config.toml
num_attention_heads = 6
vocab_size = 22195
hidden_act = "swiglu"
norm_eps = 1e-05
positions = "rope"
qk_norm = true
attn_scale = 0.102
init = "normal"
init_std_o = 0.0161
decay_fraction = 0.947
final_lr_fraction = 0.0
Each number is 128 + 32 x the weight over its row's rms, rounded and kept within 0 to 255. Layers, rows and columns count from 0. Numbers have three digits each. The size before them is the row's rms in percent of the matrix's.

# layer 9 attention value, 288x576, rms 0.0192, rows 63-85, columns 288-383
120:076189192078097116171178133087183094070106078117185136162186087101181143145125172145153075105131099101170143136114130155143084150183153077141111061089084115056138140062160179133164126103159155108100080077110133131200162104115112147146164132172150106173141183087108109208174201132126036140
113:176106096110080117139129145141140160097147129092126139108113163182117172172089133125089160144079168130104132142105107130091178127148131125105113079174165073150106097158109129153095133176044150173093128140112154103133070161131102110164157127122098161165127139111160112146114102107166190114
114:115115097084097096138172164139111115109107156122129145124146152137108165097117196157073119103125175111116136095168141180140104162087116207126085139113118178162130134154115157135121140143134174102166089176146156078143103116120149083094130094123119154165120109113127170128139150082114124119
117:165079039088127161093119138092142180151101138175139109165130063157109119157120209046108150148141171136141133110102133134102110154140110126113129131184140096106095158122119115172164122108101150174118127122136115129132144112128133091158127155105116148145107088205145150112154105179095144103
119:165119130100101117158107098128124113126192149111077114103091186149140094140120109131194082179159113111088124123134123117118178114161162134158104164151135068127146073109144113166133123125104125112140154142114160094089095151130134100157135127112139121114116075199190110100125106187121142173
117:162147141081151087145177109122137085130101133168147208104084124103101175104103113161185104130084096166091096134078116135127143097169153075127156149131073095117182112125106136144156141140136092149097118142138114114117089152112148149162134068105169105124153149143193133133120116082109158126
114:128115060125127104156076089097139158123132105110121159133082140120116088146114104142139098165080108107196177147126134110146137056143127127140109059084143094143123077124211126113080077121191118141150124098091121125130101133150139159080116117103102197091168130108239091070117095136190119146
111:166093155142160163152134147125064122156108167145084142109123138108141157141126161247099120088047165103125075132122144118115115117140138156095139153130145110113088145130094177091133075129081112161111209120124177130157080163170109174147143106142144180107152090155131138104110094092081126145
123:115222138121121051088102104146141121130125148138173050138131067097075109112134177139143066127136079181115136090075092139113177132123103160101154077101111162103129111177096202134105104128175133157115102141165138103079143121110093156166103090114166104071084136150100182122105171117134120095
114:100068175143151120132179112121110117117161154147104129093104117135182154154121069129073088091159105130176095112165150120145141124179097134161090109152174173131202126139124172123108118095130083213141143094120152132128169087187106121152172096148155116151195123159133189161153172082115075181
116:187118066129079164160144118161155142110130104146089122134111141137176138155126157172099119088104119133154104175161116093144146179109122149170165171095103099081102088099123150063063107121168089117135108126147116081122150168163099167129122108158140127130103196145183117140114116168120117149
118:112128138139090125126159117126128096132123102089141129087134155171134057169144177116045124138138144116085112127132126168116133129171078162123060088162182068174080111082101124091107106095162193129140083093173122122140165088155119091093126079151120121082100115144114206097153087115099088127
116:095074107127173095121131139146065151098078151084140106129077087109115099119096107143113172101114153121120142109111130126148203129082144105149097043121115098030144089114092149134155089121136061070105111147108127138146089102116153099133096104093154124102127127145118142174135146131086124046
119:140112087095115120179087186172109097130131139174101135118063165120113155144139124143094146107101100066111151116134107143142160141141169190110159116116130143143095147085152178172095094099119128091081141078137132213113141137129114183132074097123078135122145169129158138074138096122137102110
122:078087197115161092143076128131142077177169125158161150126171132089113128114171119132108137122126098134164159147084154092179137165143123083087181174119161152097182164162164087116145100166142160080161215076175181137088062121143155132068122164124162104147074150100140172120141146170160088060
122:159102119117152178138186137189109080126123133142249149138107124122132095149173142171094159133188111137137152207116144130121125072131140132175103140107166167157077146125120143182161079116116122089130141159241108132055136135149133157150116134135099119140159138112127108112135145142113175154
113:177092112111201146120132124077103091118165178119095179153128163125071155113129135185162133141081136079047097110065141117228110105114149138152113135116132102044125092133096085112136109177152131145133099141189122128108141071169124111139139128155193122131098210131087193133129137161115098181
115:117104128136163161114138143161122165128178165108177189162075111116143155137160101106082149122064137120120198188151124114062169110200074125128119119124200118109105115111135114138191060087107168157138175163099096153100115132066154148118146150192106126144108099155135091112174102086149183096
110:200116114136194168175154145150098115118163125085173182137075149146161091092130090101156095120156136137185134059117110124118174119103129138138107093135150102076099177186166193103111137113085167172089121111129106103170125107138049126129131094126170098089140092102187129119111150069066142050
115:112172140125130109076146132150087132159136123168065131087080080140115084160093074128150123092159131136101117175076120188093131106153154126116169191111126129127159172188184131159158098118112135172157033119215101142113124137045101082144113100135108157086056104129074145086153128113073108125
114:134167148093142127112135140161163144118118169156137101150143109118055097192112167171092102122078165095126150080131124114103060117100086129146120178145117052107124111140131122078140133084092119116098152154119128136131135127120119075166096128101101130126230127068083151130198186133107142146
123:118113176125064155133159151131111134137155123133151086145090151150192127111189174118186150123134123142122103121109127128155124156162130138073115091031179150095135122172109095112106126110207165166109138132168117132195134143149126107142078116122158152124154082119157133151150107128089172114
119:123066135172158141203078112194177127143162155166172119151093126125134124168076184135138116153188146167161175145092130083116137120055145070117076113106142197109133111191115139158067127113148151099129093132160134154171090187153150194122134149131134094165087113137119104141162090151123102118
# layer 9 attention output (transposed), 576x576, rms 0.0249, rows 63-85,159-180, columns 288-383
128:101095109132181159164095084188116147141182110068108176145112114146161156153159090097087152116102146218163149196078145112153113138168136101157159167185132152137122137161104099103171146136133173118159091120127157103113080105129140164097105173123180183125097183134184155072192127143074089130
118:124105222102102131132164132088122132155108158131144106118140161131143072113138131140122111159167097047081118152164134098119141127112176111093138152099145163156095130137166177055089091098155150119104132077083088191169119130145148144078119141159116135138182179116088185138131144128138090124
125:113121067127128129124090086078099136167114059118151121095088226109088168165143094144111077180099122138133143138092113116114225134141082179177140133125130118140110096124134089166184107121127176085111157078127165177129150128105077167067153086096145075110132087126149107145121096177154146113
118:155163179114087107076080034131112111112059188121197129118120154089068132120107117144128112103160192082058130081141056097145131106144148105157157132145077091142113114159169185093102105104143163157131082112078133114067123140158129177114102101121092156152151111113106084118143150157121121107
124:133116108154110080140167078140140134087112135132141109107203123180154092092146148139154155171190135100140120163131112147154106113086091144081127135107158133132152109149142095083105148112120092136056185139170147067166135150106112187124145092124172131196119176123103132145089165117122061111
118:087104150126121145076129079121165169183140118139090124168073110098195122177149144070085124136166137133130190151139162121091162171116166079156132192111145226132160127123159111084108192119139140096176131109118098096127082182138078111134082141064105088103123135147053140162122146216088107088
120:094092171169111088135184108106104157135103087126094060140151094198138122143104196083181137126146104156103083137193123101181126146082169144124206210166155154116125174114164133130118142155110118178070169164174097062152149131067098096160159119087143116154140170131140089151149139112114139113
121:110141136132116091166155115033113113139106080121090141081128158089102133119139104056141134129096151118139084112155155090112146164179144141134188135119181190147117131145126119125102147110081094098084075126141099138139116136094127081117026110086144071172113152128114096162085087167154159084
131:096101191131093168143182110179125145103198123131099129094126156135093165158157190119132132114124123135152192101124147109150099142132169161128159149100113161102093153134155123105122147119069147066094132067166093107137126142112179156094131174105123129134168083123089163133155127147118147109
120:179103089143094187107142088166143186073101123158127104135113111125095164128154136157109194108073110111083186099163103154148161157192091114129075110185120086146108159139115091131164156141123112170120125150129153114129167068185185148165142108031128179099099135128180135138128101083134196148
122:075122178112167081143130105095093123101090130099166146098176107114149088087136126083128079111135147165166085126172183139144107130157204122117107126135124111081128127141094171137093168179119097132107161164119109213103114088161120084126055123173099150105120129064139088099127164096132148075
121:135077096147148082104120142179132187128065101142086128140155154096153120156139143148146137070146103115124179162091165180176096138174114073168173136171104124079108102094159099112131124140139117123088144164167169130124184071196145144138137145096094115159105159138130119107114121037137201152
127:089140185093143136140134117159144103142157149087101113126094124123125165152120112163094071199190114120133123108102133143078119104196087141134091110145072163075116134045145141100087158157107126136147147128171064135099083175133081094097059073147109110146224115130110079131159115170123111112
123:106140191132166133094113189138106147114121138086132147120151182133127115126125138101124132205171125156138144164124156111127110107148079110142142165139146099132113143104076129188135156119068065097097165120123120109176108188113132163103086153097174060135079204068151108150154185137143166111
127:115115122102125122159114166163146142089226143046118133157110140158193153135137143154139116123126055127193179143183124136132125115079107113134166083143150131077086070109143122147133167132152048182103092144056081168119144160138079109192139141128125160126189105109201124160139080148134141143
130:118144143126150198115139107131122176126167134202079140094138138107106145147149133158102139079116110194126112077125096115142111127150077162117098075178174087158066135149118084069126103121099092121134136125106095153116145147120118092117126134138178160160110098135129174090119180112174122119
106:080123078127129132133074105171136137109167102175114128116079140152145144106072130143128167156127163101145144069105116174150177098103114110116114168147082150110128140130079099160108099115133173098133146107084127090121152130068190112177113125131117096131079142175097122104119162155051114132
124:160147092113175169169147125102099112061163077162123098121216121061106151140074128152136191146100198155110091097126136178072088157147098145076090139132095172127152156103111158124060100159123080105155094124116080107062124085108069121153125096132143131092094178085146153176154129138120099132
118:124115135101118065033170183135155115104104107111122074122120145157143194060146135124141136142123136149144139189163177159143069213174105088107171159109165159139199122135103106082105115126112109055088198177065142085093081149139155125142092104126093160104123099158114132145111094113111149101
121:180172169105148167093117117107148131172116105086120126143099215111051184126142090152129114159115106148148145080190102078103114100130120150162077141101119124134107097122072071139099099144165108140113104075139149120178138136137184155146079112102102095046142116168104084126129106156114101091
125:060100130085121125085091180141171076088171111119150154093116167207083104100109090161161107130128128164208113109114157123119119159135089131121153115082182145105116093098146185065110193152135107086085137113076164092189097132096165145105110146096112091150128125139090124187135101160161123103
131:086165128138056156036166077127160146149121143132147169160125147170133164135088119049161093144102162158146134120170112155160100150177124184123147110145113136143153122113125148151137156192087159113158096165109163199096135157092148072143175142123130108117159121186155095180126119122123096135
111:171102158120149101109137140096126172138188153107124164094118182116174158134102135106176135081079124131077136110128120124110102151099136122168147147111169146082150141116110100155092093165101118201127081120129112158121097131151114092080182149162095078093167195121139156121121137117115112153
116:113111126114125157161084107175124121139148101063110135140111175116091127152148112149113164126095192149114173179095106101154129115086149140128185154178091152110094148156146133078162149147133147103164089088077160142075116078143147155151133128145122185061121161119159176127149102132057100170
110:184136147115125098084112106077120097157071101136088073142137172154190111104157139161163100162132101080159112129187106117116118157158152130132116111126180143108072126117168131122104057107141132116113128141123062132146146155095116133116190126156143146091174181136134131146103161153090147119
115:119171098109089089132114140126089110161146109112115118106094162087134151160131056186121111173098138142108151158136108095106158165117130131163132123152147104116100140128116123127176137132120176132133185094172181146144136135101113132134126090129136119128160122128192151169102101155121204201
121:145126167121112106121138095097148104142092153103172153092118144135140085095126156130156110124155164140145052108094100076105080181177134159171161140096090091159115151126130132130130124111135081154201089148118171088131154147133109168133073109139092159130114148128130073132163136137139142104
115:187097111165149125126122160134160118104098154118105143095116103168167128115113200082142107176151118084103133135109096149196144178093116111108116155075156118117129047122114147109097144069066127131106170111122121063123091124107100139127161164106191136217109155183132107101186165140095089121
123:086110132102179107136113138151157159075155081179083138102083065140197128148147112095151135123178134134141100147142162124105220145209143101209184148230101215083159059102170124059168181103126116130161139115143122137130087167118093126112096151116102078084169083153145161166070166192154112143
114:078124152181156082120104082060135182133096124094105097175178083135104189137099151094205143101109071134113079103153163127254177151144099119113199100109119147136097090128197121173128123169148115197117116120152074130168164119127096140142152080158090117110169110075119119110190132156168157128
117:145176165114078122114074148082117115118108110129126144134143126141078148146123121132145124127072144155176108161232117142099137124133125108128174130139165127130108133179121118122075144115061050109127089093106080182174054161086095079135117097153158096140134149128115130113073130137123191130
119:085073128141097131191140063142163123179193112112089171182125149145091118129130148121118173116136061089173152140130165109169109158123172169124118113138156152092163134144151154106194169107075138129115132061182127127119130145198115198122170121107150118117139091140062151135085109140116109111
109:125107098215089152121104065146117189160136127141176089169093079170049171087163112162132153089136120125135134154124146218149142168169151141108104104198161114112192092158155084078114100149126115220147130118127132204089167104136139134166162139077164199146121189145153159138140110089142134121
115:110088154100154088146120053067150097091159121122123161115127128141142102026159146115214114081153159149166049103161201170102143147172176125160097091159045123188122123120145142116083101149130150097082108147106096169097092130192114118135091093155095155118138136121151102117186150142157132102
123:172086107120099110165160131163165122163091077124116115118137149094117155161146103170087173098153154141105210166117143159122067144124159105132087198150154140110063154154115120077096137064128120099125091148143170122167168130181102192139120075113135084088140239113136117171132125097123127114
122:151137144098126146101154107145114133138147158127115107107128137135176133123103148159068111132138126109091109091108128147105119096151117180162058116123160128091140134157212144140125171110094061121141148150174135116133082121146142071123091095147132136140152151159162084119118123148089148117
114:090121156137095083128111186106076100113109121108108164160143163143132156170150141071142142161123048117150133152180173141093112126117073099118124127193146087080010127104156168174099086108126101117134177068162118107083117164138079114064179103087117097144098163114150122206144145148119137128
127:076120146112103142119139192178098128130197101150127137138182118125169144131147113177104144120120102091119138122171109101145147095122118137088189097101139107095148071130145065112190190084176075162087133130135112168127109152106110131170078129117079115132131153142172129115147090138106182109
123:156161106132172184125161071132104162094092140176139102107157126152170122126160068160130121087054151134148071116130100152131105102156138095065109105204155088116139106113118088106127130092113122102097112161153138126137171109093117094187101107134161118104074138112124137155113139069168165138
113:096135119056152169150077152178166150143141135098100097087050102095158145067082102204068140140134130146135101154120093129126184067107154117100130155170141139092104141168056154134161146104098142131142137122085104107098121129039193085148122159134132150098140143164107090175098135175082099153
110:089120120097079200160102091088081108110139129136141134121189150121111127174073124073109191108164232145153126122120154114093147158114093126076110127115157166126133132138103121091102106145138066146130098108133067140095146063101144137157157078133183165216143150085137142193121126156145129107
107:077120115101089151120115146148168179152086156112180112114091086165126168089123093123071189169167113160132069144122138152128098188141155135143124119132126119117197123152067125136092089113145173093091119178091113109092110116132153122117089150147118190122124061173141138096072158076085138098
123:138150123123122131080117127095076085134127119146099140156073131085101125173096097112145098173156108134174172100137146075078119135152115125121136067107139178144097124146105130095126112138126138114129052093132095125149158090117141131171097137125155078080143097105144097155173106181114099144
116:139079138071140096131045187126145045116199070141144124087152136154092122122092096130126120118167162137184088121093126152061074100078124114114134177113151125085118135114121173088089128070114069087115135129111172124198088105130164073174131164134195115151121162114123098130093122145080117121
128:169167111140102103100187128174129152144132096082171168161095160151114150088080160128121127134127163114130163159147140144149172101139112166089129092144139180143159117115117195145137125171094142125166104167152188155101133133143129084109176090060078132096173190204115115171087136133150129215